config = dict(
    num_key_value_heads=4,
    intermediate_size=512,
    vocab_size=8063,
    norm_place='pre',
    norm_eps=1e-06,
    tie_word_embeddings=False,
    init='uniform',
    doc_mask=True,
    max_steps=7612,
)
Each number is 500 + 25 x the weight over its row's rms, rounded and kept within 0 to 999. Layers, rows and columns count from 0. Numbers have three digits each. The size before them is the row's rms in percent of the matrix's.

# up: layer 6 MLP up, 512x128, rms 0.249, rows 43-89, columns 0-63
# down: layer 6 MLP down (transposed), 512x128, rms 0.235, rows 43-88, columns 0-63
up43 098:535489526527500496542511506486455493511492513472523500528543514524527523478495554496501558475480519489500517506455481498482482504481507458526474517507468538504529512530454515493486487475482499
down43 103:509488500483504449529473488498478506488479509527448497475488472495518477481494498500465480504478511513476493528479505542469486470492516500524496503498473467478504464457494496459485520501520452
up44 091:471530496463523495533490498532531470529493490533530496548489457512476544491424508494509443497483535502500542479494495484492507484496477501485491518512510512471471460475520532543526515500504522
down44 081:498457522504513466491486474531470457496526503490456478463517505501542476491500460474528507486469475499491482504539478549469565568490511494495475476499529542553465513514514496500539472490524502
up45 089:485485497533485465533466520460504445551502519496477489435499441511514451498528476493472490488526493495488518493454514487516486521504504506449465500505551485501466496479556468536510508493470507
down45 082:474528498491528511468517515499491497494479504509474548519502467483515457535478526531525487541503529523544516488501514540502490470553457486506473526494474464479526515497515501474494487490498501
up46 109:486520503483499473534504497526498516522549465524468502523507487486488476481458491474493495494480464488456513467498507472534510510554486541507466450458504509435471467503518514488500501520524504
down46 104:490517492519492482538542491515495516528513535499492489532497503533520495505488535523537551531530465505452502510512519449462455506507497518524509476513481498491471467498535526489521485498519511
up47 092:479523499527478544480481523464466483505555541528506495525526507485499513480518496547472507450540467514452497533463488521507479475490525509517489506507471514504492500465531480511526500483486484
down47 094:501478542457532503537482482518504473540523464513499482463447482473522479497480516532470510523540504522517479484483495505479451475491514525490514479476456541474522492520447517499495540494511499
up48 104:457507501507494534491464466507501485472504504480544490524467511495510525554486470469516490474498494519464492509505498496531506521516536530557535477471548472516477513556518515458478473497512518
down48 107:489469453486489508495493508478474485487521533518515507522486530543466473480513484522519517541521487501488463439533499471502499520517514470436531508481493503518460495502539516475457462500483530
up49 098:500521478538480513514469540476539502467468499490507494490534497499501502466550468505478493536492498468494515532522519523523500497474423484495521529476477505533497532522467510538513458487458524
down49 102:505542510522458473520514540478498473468464521539482500463491521485502492489492461507484539498466496497469502514515499489474525483521489505494492495539490474538487499519552494478504558481493469
up50 092:538508469504532501532515515460492514542470505524479475511474524471556512453484434481478519502484504491508514481509514483471494527498462506529448550506494511515507527506462545505480476496488469
down50 093:447490511520497465514512510504502551454502552536516551480547506493543480477511513486477523464485523494486521517520523507465498468496484516476525543500502474488481493503518524508492498484524488
up51 097:481515503485519540493549502495517510461506527497493502516450524497493543531475523500513474489477505474512520520526525474517495539569480487475484495512519476528508446498504500492497522502516536
down51 077:514504534511474491493496488512497512497491474533513520495510512479561463444495487526530543481511499475480487506538483481506509480505495474515496540467472523500477561460515484483523458462485472
up52 104:518513548529507507472509511497494477509510553536508463505466500542519482534505485507543473519508459506499540493487503506586485507470476491484459479494511476495448477485487467494482501500523484
down52 113:518489523489489501481502488538521506428501472516523514494496492502581477495508492478489474501496488509505469540522507521445467561500497506475500512480512405462484496497507487467458474476507504
up53 107:486480531474547470518499482465485510519526462497491520510508514483493521465510462481496479472480529460481429487454524444489499483533549532496485537489530500461460510524513509532497509510487523
down53 093:502510497506455522511497485515465514523498496467498509470529515478442494505495481473495488490516512523525471507524517515447497540522489527549502498522527557492508557467497499483485510521490523
up54 095:478490566498490471519443480539471474459464510462519489486528510552537487495504474520540499510509517480534488495488488481469510539439466494483468487526488531518471463535518469467519464512483530
down54 102:468492501461538486506503498470490496451450512505497451515470522507529484521509517556505464528486487513505505516561523536441485487462555467470532483478480497529486482543500507469519536525501519
up55 093:558555505509550479487501550492463468511524529514532509553526508488471524481493510547520528525515535487519496494526509488490527494461492500513487459482531500500487502505505561535500560499526520
down55 086:501486494513491521521520512488502518506485501450504515481506478486491524500497492514486486515471480523455474497489489485495491485509538535488500488544506548501501533508499475516472531492467486
up56 107:497496486507444456519510494530501485495518495514499490559547455525518506503540459497514490532509477468490507478483492504494504493501507549528542468496458519501512524525510522491484520493520495
down56 115:456487512473494472507477527519514534506486514519519490527500474532484489521501513499564488501511526493563528493506481500525473484491484535497489503528521491513490504489520461464478535517515530
up57 102:509498482517529546495469524490469507454484498479500468483513503572496488473486457496486525514509500492483474497487486497524498537536486514497507498503491482504497446516556497523527510482500527
down57 103:476514525483496496455519516466526504471497504515499495525487505528525501492477517489526540506470498535506510509449458502478454445505518484521534511509518486509509449553516520518480504500507521
up58 089:489535521490467520525457476497507512479468486539517489547501509521505525474528496448534492506497447523536550504503488491467511499493490508476498460486503470468507537512506490542530471499537532
down58 093:501514497462532424479497489453518531492547501519458517496439488501490497520505489545540527507520549497502509493483551523498515494518504486508510502530495473537471488498504542473519509461551497
up59 107:475519527502476513542501525527551450496464498513545508505479477524494524503532535490494462472507538485513506466481531464488500502477492471545490484468525490511478509508483498546496520509518463
down59 098:505486481502521476482497502539476464480498501519523502514486481534456465472525492490494510478549508504495507492518532534494501507503506462526509523560501519508460508511534524498528489490544509
up60 087:489496498502530514522518484459544500489485485522537470513537483495476483504483493471498483521508484545507489496445490536531485477489526480519506484453464484537497562500527453519464485502516475
down60 082:534535527477521504511518512493502510508522531499489497508433502444520480484498465561520502477475501511483534471540508501507521487525500495506472550465505452501501488480530522431515480494559490
up61 094:517501494526515496483513522499517513523543530539518481516506476487461438519514494492502531557513535504510519564482477525493535478475490483502501541462465548518495498507493526504489523554507503
down61 087:456515524502490527497507481498471503508476476454537479492513529557560530496523511514472450465515472470515475449545517527499513497508495508514514518510522455506525545489500514485520483497449490
up62 095:551485462480512520462484499503508446478471513491540515475504505512497490554495503501516502516458484511509489520506557505476501477465498472492466487517533502499479535531494484531519498499510527
down62 096:463537503508505491546523470457498524474506498559489470497485469474566497496500538497479526523527527455465540501520500460508519491490521472521525507482499564499522493488522503492475470525485493
up63 092:484500493524470535517490496511423446487486492476537504521490469544526514494479455516478528510462529483529542503499501508494510515482493474479489528444504529500470472515477508528538475530442506
down63 088:485475524459538458513519481520545501469500524530501503532480544491485476479465468506491500482470519539505521456528490546480496498532519524448515505473499513501505528516499524501532456499523496
up64 095:497476475463509464502487469471508487473496467509503521504507513531476488475494490496495496516498492492523502481526490509499520516485464522493519473482510495483513476480524505513503442505488482
down64 097:485488513475529497517497472497517505445491533507496455495480475457498551523496516469468532492467546486511474479505505502486502493501514500488439513499510518509475513534484489521550512500485488
up65 088:491489475523548505469498475511454528508549493502515491505489488479549496515547481480480502506476465494476492483481479508509517466495525515478551473503505533497544476490511562515473539496479470
down65 093:526541529465459520498493513499516490498502547479521472464485497460513472516484536512504518459480495510545480520481521528515503500519522466490485525482502513484521531467490499498521500473527466
up66 104:517482532497497525535509466513524453508502466481497507501495529454492492473495469423497490497501524513479490519510507495528499511513534546520556502527465491512501553491523504529457519489516514
down66 112:540480537470492523508474524508519507496491540508476447450494524492440455500483502515518459486474469513461526480484511545496455517466475512498528519495472513524503523498453527452476508487511517
up67 093:464452470446516498508456528501508476528513516529495489501531497521512495509488501510542496513525491482514507505479511457500517508488512521510497535470506495485512494534508474494521489491554487
down67 097:514525492445511525464515517515484510467454505523516524503520548498494485488465465534503489504482507496460508507516507471507508536524481521491528497488468487565498427525474513451520483519614521
up68 099:471524522502505508513489485513516497517500458554476492549492463517456523486500495508487472447481488518497521473479503472459512539458552502498466510486469485467476503469434496527508505508509505
down68 092:527485514493472490449548440498496479511451544493510505500448510481492489529524490484536529475515525516533511436495495503454522488450469496523498519456505510501497498480487506454486498494481524
up69 100:506504524504505505477495452518498497505504499503475508476521457529528499452482522527531472487503495506504482487491480509499512509493557495509501479491523499518507479526536499512490497534505499
down69 106:480461442510448489515493462471499470481487492527514489476495488512489473462533485541530474521534514512539509485518514575523481471465471500476502499495509508453494518496515495495533506440479513
up70 096:508506506537482472513546469509512481484475521491510499478540468503505481516487499515529503474472524475512540540509525483512471500484464558558513529478495539513513519500498484526464517490485509
down70 097:509508509504532527466475467514523514534514500521484530485481494490519495517451524509490502518530473515512515483434499512457519484533512511528501473480537561515521516526492517533512487481554533
up71 104:562499511522517485516486500461493497508506498484502536520484529553534497510487519507496463487459494492499504488529507511531537508509507537522496511499496480524500520494501478505480493523522494
down71 109:478504503502516515508509470463471547497514477553519525492490457513531455552513485500509495498463488430534521491513518483491519491518481513480500524467500501497519480519497546521479514451495506
up72 101:522509543489518504482486477500523442534479501506505497525470530498502483476503538504517508530475518468537517518469487459472507531483539490500486519478528499491511502516517464495459479444485515
down72 102:531470541499473489516485484531506440505478508456543511506511523512491447512491511512546482519476485480494529496502467495522491568532519475493540485508508487494489476503491489469451511508488453
up73 098:503488490529553479494493481522489491447508526504511507513544474540511509499502545511569492512506530488500471480469530523522457506512512511463487493473528490513462476531490473479546529508497478
down73 092:532473517479486499520486508478482534493460489557453515499552501483464458498475502495499517526497483548490528492494504457507525527490479481481503541515487558520509499494543513492535531452445519
up74 106:508500490506450506545522451492516453450427483486495498523535468500515480515532527495519529485453511505503486535495506491490504539454506532506545511501483513519482508511522528527507497497510509
down74 102:435503490423494470494480470492503513498508501510518499469500565509474476492544499507477493518494493484526537521522511537474468453521541485533509511486473522517490521537507533510518517488511507
up75 097:484517514544472480461506454470480483510452508491511504499508514486475504517486477476477433514430518524497500471529502499465515522469484550489487567525503516542515510505511505497523502523535475
down75 103:498498563493466502495553457497433511483464524506489491493473507494478478478520510497478528484502488514499491499524539503488513479505477473510523527471495470500508502468508487493509491479573491
up76 091:515505482545493500524497480486451466489492520488485487481476507516567489506510489520500524532489481463472460486549516524496574491500484502540514453513477522487496492528533520536486489524535536
down76 096:485486495491488448499461471540505450482464518541486502518515501496497521501526524510489530548508523497522507489536504530503514516463545519515536515543498506454479489457518524477507520491573453
up77 105:528475490485479524493501455537494466509501513488496473543518484477471533443509511514491471497504528453516500484457480522495509469472514499507466496512464505430518484569499482496514503508469471
down77 092:465472460542464505478462483503482570462533550550485482517519537521515509504505485478499505483503476569511556520518505507537525462520480514507499492492527492476532513498490560549496532477497548
up78 098:520480519493497501489516485510506481466522515498460454524463530458514529503466519541511484502496471473494526494488529480484474519487496470499480499543490484545533496561484491550518549454504543
down78 101:531467532513532545505495493500524475523495510537508539517469499511538502526481515540489533505519462497460499514541457514518502550487544494489460510510500497464480449488491495500483497439437469
up79 103:526468497479435528491461524495502494519495482532534530513512491499516487503479484466509484522503500480504474490503486514494465491523487507534483468505542535497470497495524507516490490451466477
down79 115:477508501529493514496532501497483464504495520459485554536528547480540506488532468499472521498540502509528560486506522478563463516502529501511500504496513483535488486500504475486535468478514480
up80 101:498469478512495454503543420513493545506509478454487482478482486509512485492493518548524468518510484523528527438502519520463497472527482490482484499500486497465492540558456490496513519483499488
down80 109:501525509479509448499538494483521494435506538500546499531497497493533508542521523505515560499510492466519487486523492534508485478514480471484500511498519514457484517486517470495544528499478542
up81 108:490489504483516504522505495517463521519507473486471478507483494484530455501474474508542460557495542510508487525488518509487482521488525502508505532489531465527460561501540513508445505507532467
down81 099:520484511514499516498538535482446532516479507496474497516479505526495472478508466488499506527447546520476476505513520518484508517490502510515514503474523543485491531503526496486491501505465506
up82 106:472530504516503519497485485524493466483507518486498513541521526508449490494496460461543467522498493491509515467515499455545476496538543531453510472491510527490524510489530492516443488482476484
down82 111:491475519482513470469484530496467441539518509503498522485510525456439439508512482513443502504509497535494495500488499445541507464552518488477488462536519480499536533499485526450412525494495488
up83 095:491501474515510470478424484523517486459471513521512448496501540498497522463541477506495502510521523525448503503466523491492478491465528540495498505517468526526520504518523481497480517472536489
down83 089:492496477489522487495494509515462481485486503499507533476497514514478493456517518504529524503472543450469504520554541507502478484499494462501506515471506512509494478476466507484494488472525526
up84 105:526470494482521497492526589465496529501495518506540501488540502500492499501488472499514500502495497528462512534459476512551491473474510496523497460503473559535495473511561500510500525539520508
down84 107:493473510500491466567518473498541514470509526518544502503521498486496477562514509498514566469483496523516483521504467502521492458465446490478458506519521484523518469515491471499494534497491500
up85 105:509517494519467530469524492508482473481501502480503516504486520550480497496508480472472515485558485507533512512516497475468494479485478536501515469496483494495552519484526497505518541481471463
down85 115:507522539504479491479487517494505489530507481501459467468491473490523470461510504498507472502464490495488527533508526558496499521494537521508514475511478548491461519518510531512527459471508446
up86 088:520527507524518479475538541516460530473487450504495470545484482442504510542426527471515475495446477523459531476513518491528533528484487537497457515492521517516493509523512485492498505522496520
down86 094:468485534501501480487494494503512484539497519503497527499477501507516451480515456556494481505523510473508508498542432505491465472505486531494553531476501474527508516489488491516518510486562469
up87 101:442489471508493497490538555482452515535507481452544516508539493510472464487463497476520488542500547511486514472517504500538497538497515476519491475527508486534468538511456460501502486524520557
down87 096:539481517470523555500505481508486462515490532476416522460513501505536486505490514528488483515506484538474501483514485510490504467487485533502493485515460508496508475518524507485510466483489453
up88 093:485492467491530506471485474518500519479521503529484497476517504489521552503483504518512439469527461520534471496480512475502502504550516490512546541568510474456491506436479519509486520479518477
down88 090:511461495514496519520545536512523468544472487541435479509490518524483475511505493482509506505469499500481514472529487526495546484524505505494505477489468552490491511469498531474508492494488490
up89 098:522467475520488500531508489491463433561510526523512485541474513507490486458500484497511544496494489490538484521493491475521485471509480462523515476464483517506506544534527545525514517487482490